config = dict(
    n_head=4,
    vocab_size=8192,
    norm_place='pre',
    norm_eps=1e-05,
    bias='all',
    init_std_down=0.0,
    optimizer='muon_variant',
    schedule='wsd',
    seq_len=256,
    steps=9403,
)
Each number is 128 + 24 x the weight over its row's rms, rounded and kept within 0 to 255. Layers, rows and columns count from 0. Numbers have three digits each. The size before them is the row's rms in percent of the matrix's.

# down: layer 2 MLP down (transposed), 896x224, rms 0.0381, rows 187-239, columns 56-111
# up: layer 2 MLP up, 896x224, rms 0.0874, rows 188-239, columns 56-111
down187 075:103048129124124122165137144133123086114096097114160123146135123139093125113135114088140126124089156158159102137149108104126108100120118125110101105074121162130099164161
up188 099:134124102148156094143153145127170132146132145080118134152125133136136122120154124150142096140125153124113121137122144131149118130155136110135165110141121130091143138140
down188 120:148127115122126103119172140154122130142090145105146159154112128129133126171160102148146086148112117121112131160118091111165175147136084122164165078151088119108147142110
up189 102:078108151130139146091111175150156115131119114126111143088160122119141132106109125136125130101113150115157147146093141138140122141142176114122117108160100129135133101127
down189 108:141114128114091132080160185088134099098176144125159155117126140116102131125141128140147119127134120145102131120136146108108091146160139135122100092133162147086070123136
up190 089:149137150133157137138132138119100164149084133108084155111150097150110127130123154099133134127074141127179108153114135130128159151116134114139137165092125109126159140103
down190 101:139170109117131078155103163122100106161106143155154130088155101133133108143147158177114091136100164135132149118157145076129127172126104117139143140116112116173148148112
up191 087:154114126101137105123124131122143133113125146101137135101127154102125096088111128146113113148122152135132095147138156169104152138131166118146151117157110125083163108115
down191 130:120135079071147130115135097133144137132116190086164122090113144112122123093138118149111142114147131146148134139158097138081162162125150173158150130128110099096151075098
up192 104:114157142127110106124177162145126102134133128093133110113152157143105122136129173089111139114078115155092148113096134107135140107123125153119103139152151120108103141160
down192 114:120159134141135119145154134118124078167138135072124143132111140108136118152127150156137129133136150144133161128130162108117156074109128143102129123136150119138155125140
up193 101:121135110152118107099125145128140102144142093135120121153142178119114108137120133127085100157152130144126127160082117164124085140117157121106147110158126120129117145119
down193 130:157145151134113107132129116122130136134158089141093080144129177128147105162124124082091113149122121113095151130118149128133067122122160129103141115147146126142133119147
up194 096:129148145113109140127169184141142115148146120101096093128140160124117143138121143091113115093095129121104110102128093112092137123149122144129114096138136109134114084138
down194 119:091181160102107159125132175143128126130126147106111126148142165164139114126133141120137125095105129122098145111115101116112123141142109146128123091095127102120112135130
up195 103:174173110167146123170124147120161106110117151115073138163152160131162099134152123130122101156121124130139171123136137123099101093065134132129127083186102131151112084132
down195 104:136128126126134070130090070132159110131116103153130117132132154116140129126189167095130102156130124117153096130087143114131128137132113158099124162161169169149092133104
up196 099:158164128141176119106158106114134090103118184105123140141187184143096095121123143123126128165141141116133126131107113102140129179119129178132100105126113134139081148156
down196 091:102088106130154155107126126159127137146133146140132103125106090151158118098142103130132128155124102096178129148137136116080134070132168137100106137098176127114125090129
up197 107:101141084103128106132099117135135104124116117146140116156107099191116134144108170148149144110163134121116128110125110157136103091156165162131137111153134191094149094157
down197 103:155099145110084065104138099110153127152104113136120061121132111140134130134073118127109123140115162117094132147143076144120109143141159111122155135155160119151117107134
up198 083:114117138099122152138098148138160136132093115160087111113105147148161131120149180107153139093068082176123159147132115138127114084116142158131124144118105102116107079159
down198 100:099128129152145123111127088136130131097051123169136122098126115184161147141132162127128105096090088167098112151111091136137171101120151148134126115100165105153105154126
up199 102:148086110175080123120091132128126131118146176143118168148147163124145118131128104135155143098070099126110082123176129136114113133136170128182119131152072122125105079149
down199 078:138097102150133106100135154117139140146154156141125134127159079149122114125104118109132154109112117116133108089160116096108170075105173117204094119132074114184139089163
up200 097:152140149143141090120149123165103139122155138126077075162181162108122144177120139159116131084104123081157173124141131132128089113121107154114104134126100136143094096128
down200 069:154148134115156091139178123173126140138123156120117053135147146119108134148134128111139114060148076119107168129090124155144096126088092119085159121157096118145091138112
up201 090:133126104149156108169117146176150131105128135114163123110121119126110158113136087104132109106132097109130153130134090103136083154104124155129141092093115131105175103106
down201 100:111158157140162169139127174100147132129180104115154086119104126122161136117125116101143098102096085152124157143100118102129128143107190139105097111137109077115151139090
up202 099:157137131176156115130111122174103121130137120151104113145146182088108127123095115150099131100124129126125089109108125093156143139129160161125102130077098120152094125178
down202 109:119166148149102134169142173127094124125196129120072136122141112097125156129123088118082123128077116143155143120118135136129072151111155130148144166105127132114136092104
up203 084:120056132126153070109117146132115148161143137119134143179152148151121111149100101122124161119123099116109128080101128132102073111138146126136145142148093177149088151127
down203 087:135122177112100156115141121149126103074132082114148110140102100134156117103126116115128089141121136157134108107138165129161129135153115103117153082136057124109192118114
up204 092:143139121102184115128145095156110159122113138106138125136169145115158152122136095158107098149153148091093095105122119121131137098134129107115155121137187149130142145075
down204 075:147106131122166171101119143133113111141128098095090137091106114120134098168121109125105114112146116102147093135106121115143121120129148084088142126135131155140125102123
up205 104:146123119155101140128123171127149144109131074124114168179135136156154137140122115141153098122143134138103191106125114116104137102151106134147109123122139126132081088134
down205 111:124166120120100094119127179135105182170137075125141120117137104116140098169115118113138099104123143138129135082121142136139128115146120156118163145129127111135084119150
up206 098:192125144166140087180154137148158139184106142152133133104186151129126154101176105127098148181117147192097128126112092142101143141141084107119143141132169143110106174111
down206 107:154125081144111138132162076057117115149134133144164123139095121099188169119153107125118172126147168151124139095161155191144098159172142130137142132135151119124176149161
up207 098:117142143127097116127100133122161130130114140140147136136128164124095156150163150193166122123070152171102130117088112124127107132104110153112153091114093194087169072098
down207 122:150135107141103147128081174146161113153104148157120184121125102127117132140157106168139123079095144159129094138067141100098104150131131130091131121116085134105125113083
up208 099:157134128111122126139116118094131167153142144100100125082145154155133188133132155176089189063104101104122108120161156162100095115147149086118121127114145154114124108137
down208 121:130143107114155064130118053111114127125103136135118145143113166127164156160157141169123165144095114114198118143147147147128114110107168108152122139103145078082120120107
up209 100:133118083136124113139188103155109146144154122152089093067096148124132139113108109130142149088062105104145101150101150140147124122154145139135139128124141166086131095136
down209 118:118119128151146132122142072171133123149182139149109112123120150127132172151106090155110099144092134148104116149117113118128120165143103154137134126116107121106166126103
up210 109:129130152121093098082140147133138085143152118131093151129118137188142146098141144114110150098103118104149119106120135137103121156131138157092147184108109161081142112184
down210 111:118157110092129121101131117107142101150120110125141168171101121143164157151152163155087159103146127140111130138134132118146132158128114133119148184133134169137154101147
up211 086:124098113106107140161163111139127131106145148139133144162191133156077144101156138124161106081125139147122115119110159098148073120153137129129082165181140131138135141155
down211 108:097108122114066129125139102058126126126079113139129156115136143133076123101142123057152126109133133109128080108129136146110118140138107137150149083183121128108126138147
up212 105:106177121112148130118124177162110170124147088103095093146100172135126164147140154133145140152160153148125127127164143157120091121111167138147073100129102120099137121166
down212 075:120117111127125193107118100116103111153160126150102146142115118115077127147166120151116114143144124132108083127175139117129134094125167126175115114092101181124123181109
up213 112:133131110164152142088124121142154161176147101083176107095164116138146138198126117126140135142138144159119112159119120135093091139156108150174156152119160094098165146103
down213 105:185135133136144137134119119141119104142096122124131127160097118116124113116120173118130096106138137139111143119126147148127092154075160151129141126178099118135132116151
up214 090:105120159143137106131125137160131120123154150082134128156141125106140137144112154072088121122152154107152109145143098146092129083117129146122084083150158120127116098139
down214 108:159152142107134164091147072120139148089123150157092086169147170127121132142119156126096146152145176106133186123126127094129122103142126107121087133132165132137165148143
up215 100:113157107136117126106128089165146143147178179110125120143112145125120081069118166156150071116135173137095111115118106142123137134122138167096121088136144100143135125168
down215 109:094127135132118156093099089129094144154109130123117112141112169142140099151109162152133127136126175161111093125170097178119161145113116133128087119147113105142120160152
up216 087:133150102146144110122131143155075125138144114082117104138158155178105128129152103101130136161161113115124112104098107146117134085131150207134072120137158097172136125136
down216 085:140157065112163113116100134128130138137133105091125110106129097159144156104146163079151136150111099134140122144093143159147113071137108156117085150128173127145104155129
up217 087:073078158146131085121132144122075148132108130145144084108139132149128139137148123097087127110177104114098147093098116142130128137136153222134061109146114128132119122140
down217 116:185144117073129165107152093115154112099144124150103157138102100108111131102135110150169173143101135144202138114134125132112103117167107093109180145118135103144110149117
up218 092:133097142175152106051142130155084128093134108131144140168127163115103166135108120103157179148067141113125108173089102093150138113143131140094145115106168125157087151139
down218 105:133077112140147122090124142154106095124110162142104082146124139112140128175105105124160126160108112104147151151129095112168121147126109101091134144162170120130128149131
up219 099:119075157138073129115117148131158074138118136120099176127141158147139096104146119113140142106098127117149130156063173161112077135096137113100117155112145105151159123146
down219 086:139090106160113090124130065148168102150126140130128145131125091126123126101114149129142153099136125121144139172065127137146109165130135090126172129150140092117141155173
up220 091:122145131131107137111112133160165087159134106097092090114109138105127125112142190109128084137129125164123122127144152105098123101120131097102117124184140101130140122138
down220 101:077133113108092167104117163166109150147127117111120119114121095118130102107140152102135148151132117134147120121148118162124101104123113141082119113151156081110136096138
up221 098:142140111158093105102166162127125105067163110112135087128138115155167095090103128118126124145120133156127142130085140122159136151093113156140140107109093104139124104117
down221 109:172143128141096096141140198095164095100141153106178140127158140159168132092103154152068123100141139153189116113102136121115179133085133163146104169122121138114100122146
up222 091:119136109130153145154134111180129112141122124143105145104109116129067121110178085121120117107155095126152100143101141123125115128117100112134173124142111138161113136130
down222 098:168144101072152232143123080076131147130054097123053142117149149103158152134113111127138154106161140110126126135166152119082099138167106138143141166102091095128128127111
up223 088:100087107130122109140125143145110151133128131128115068131136126178171129109139155089089142105138164177078127117127134133129100118117160128120121082133142110147139123142
down223 087:152079143109112126183120135142102083121116103158146110139136123160121094137128126135182147118135123172073133133111134128123129095142144134137146123155158103147141114153
up224 093:155113143157150150129149147140098141138119101116119111109111148122158190105137115165115106117159120106094148105130140127135113149109157124075136098103133102116132132145
down224 070:099112099148117148107163148140068142130143132146150128086096113153115190134088170109133097129143095151114115097164114125094124096121177091132132109111167123133169135131
up225 099:146122086169141117109093125131100123116107128083104129121177142113147107078127162156140148155110136124122161120130116121174152165116140181116141133132102131122135140149
down225 095:128100150141149122076129097136108119142154144111123119123167098136166114134108177167144120157130124147137133128153111112165157171135098122120148156128092126098095129145
up226 090:149133132158125116135150133120155133124118105111117134103113134130121121144142155145126152103118065146105148129114120136127131127151176135152118107105128118145138136143
down226 098:135142138118115122116132142125175157137128116088157154110110155102169086142107163130115114120098095157096124149111164153148128132154149129129127144153107146132131166114
up227 098:105131121133123111105131099144122132105135111140124032132119129128060116104138154147141145130115116160056156107129109124133104091102150133121108133133169131112126121133
down227 084:112114124101112120121113118097114086142136178112140130154130101154073110128116168125109124135125094130096185123133117086128088131107140102127087136117090114111121107107
up228 091:097087163161106139116120151167127117109124106126099085120163147159110116167133143126121124146144182133158144137103103093111146127148110204111105140119080143127115101121
down228 098:101098132144133169159128121156098137111137091104131114131127125158135133172132127118146117117139152083131135090150126112135078070154134152135082152121143143117114099150
up229 103:114101162110070151111158127098084148144157161160116099148157142147128128113140131159157152095179126134118142109118124168132127100153155132144115118118136134094123080135
down229 110:109111133125129146125136116137125135183160135151112130133165109145148122132125091087160124113173106130118155146136086182125139103121133145120143129141113133097119146125
up230 102:151118105081109124136126163123159138163150140107086153126099122113135072144131159108141140147109120105143086159089151160134104154128131107136139164161166103092129067157
down230 109:101135219118146113184124102125140147107078100113154144152123159134122104165110111202120114154149161132150133172113129126121113116136146140166119124121146145108142096134
up231 096:121110135160097126163126164116108085142128093106107137108155168103127119108130104129110158089154115130127110117149159125103168127155157131141090127116132127128117131134
down231 113:113139108158138143161124134164125126134103135140114128137124165122092155129128198114168111110149141121146082112111130160112108086125136151117140128123132121132078163125
up232 099:144110143080123159152132135149170106128120115092135133186184147108106170139123133150119091192124151123115118132129091084119120106127095125109135137169123152109146111103
down232 095:127121108127133129127135101117148108168106138122170154131115105104147087127094108070086133137079153120166117121117146121106123140097139163116106149061150125100129165100
up233 097:152125132153105140130145178139162125122112118120107122136158140100114141170134115124139125133055136148132138118165143114098132108131170112144112174116117142107116103122
down233 086:117144144148141131078142120167143135122119120117139123103128126111138110142113101106127148146075144097125118142162165135114178100095129086146121147084137161130113131101
up234 101:157118083154153110116106122128168117161187131101095158126118151185104126137127106163157163116094122153148143134125108129130139116102164154074118120117135166149118126142
down234 090:125154086107142123128162156092161122147181147125132117111099097168161116128110138144117149131120109154140130132171117085123174085126124163121154143113120147155092175134
up235 104:128137101079141122105126112121160117148131160122145118145144150177095089121149126125096138122114137131108154065067084142096122087152154118123083109140157163082086157166
down235 097:086148074130141081134110090112132108177162146100132102133139164169120118087161130109059134152106149087128097102102116125114141117129139126120122149106102120088088115147
up236 108:101078138120124099131103143097134128163146148114162157133122134140136116124126154171094111126149123082144076132148148121138095159123154116161127101141132111140143089150
down236 089:096083180110134104123130159111073095127166141140142122112149141115100136130103147168130123114214128134152098137125104086144112146130129096170124111138127116131120098159
up237 094:116114126118119147126122104184137097113117148083130157153077151107120095116152130110142161098112091139160165130122127158126116079131147103116136147153118159111130113123
down237 060:143126130125164156124120068113143150117065144097105115135086179107129115132140147138117131102167168123110178117081132093167103134124153147116107153136095126174146131108
up238 088:136149151163084108158098193117118101094129170096109132147092172128113102086121135144127134100110141139164123174143119114154130149117131129128137163133135139117139131158
down238 090:146142114179126137140176183142115091123139134111121160118137156140164126129120120166191104118127137190140163153146119114137157130139135167113125118115126111153176159123
up239 093:128123116145152124135138183130127151116151175134116140086118152141143125121144141122101148071112098163127128141098101164084149133043140151119141144103123119117172144150
down239 096:125121097144140106100133160144125128111151122101162153126125146089114127137146118128097138100114087159123132132104116127107158150087140148130129129114141141077170135180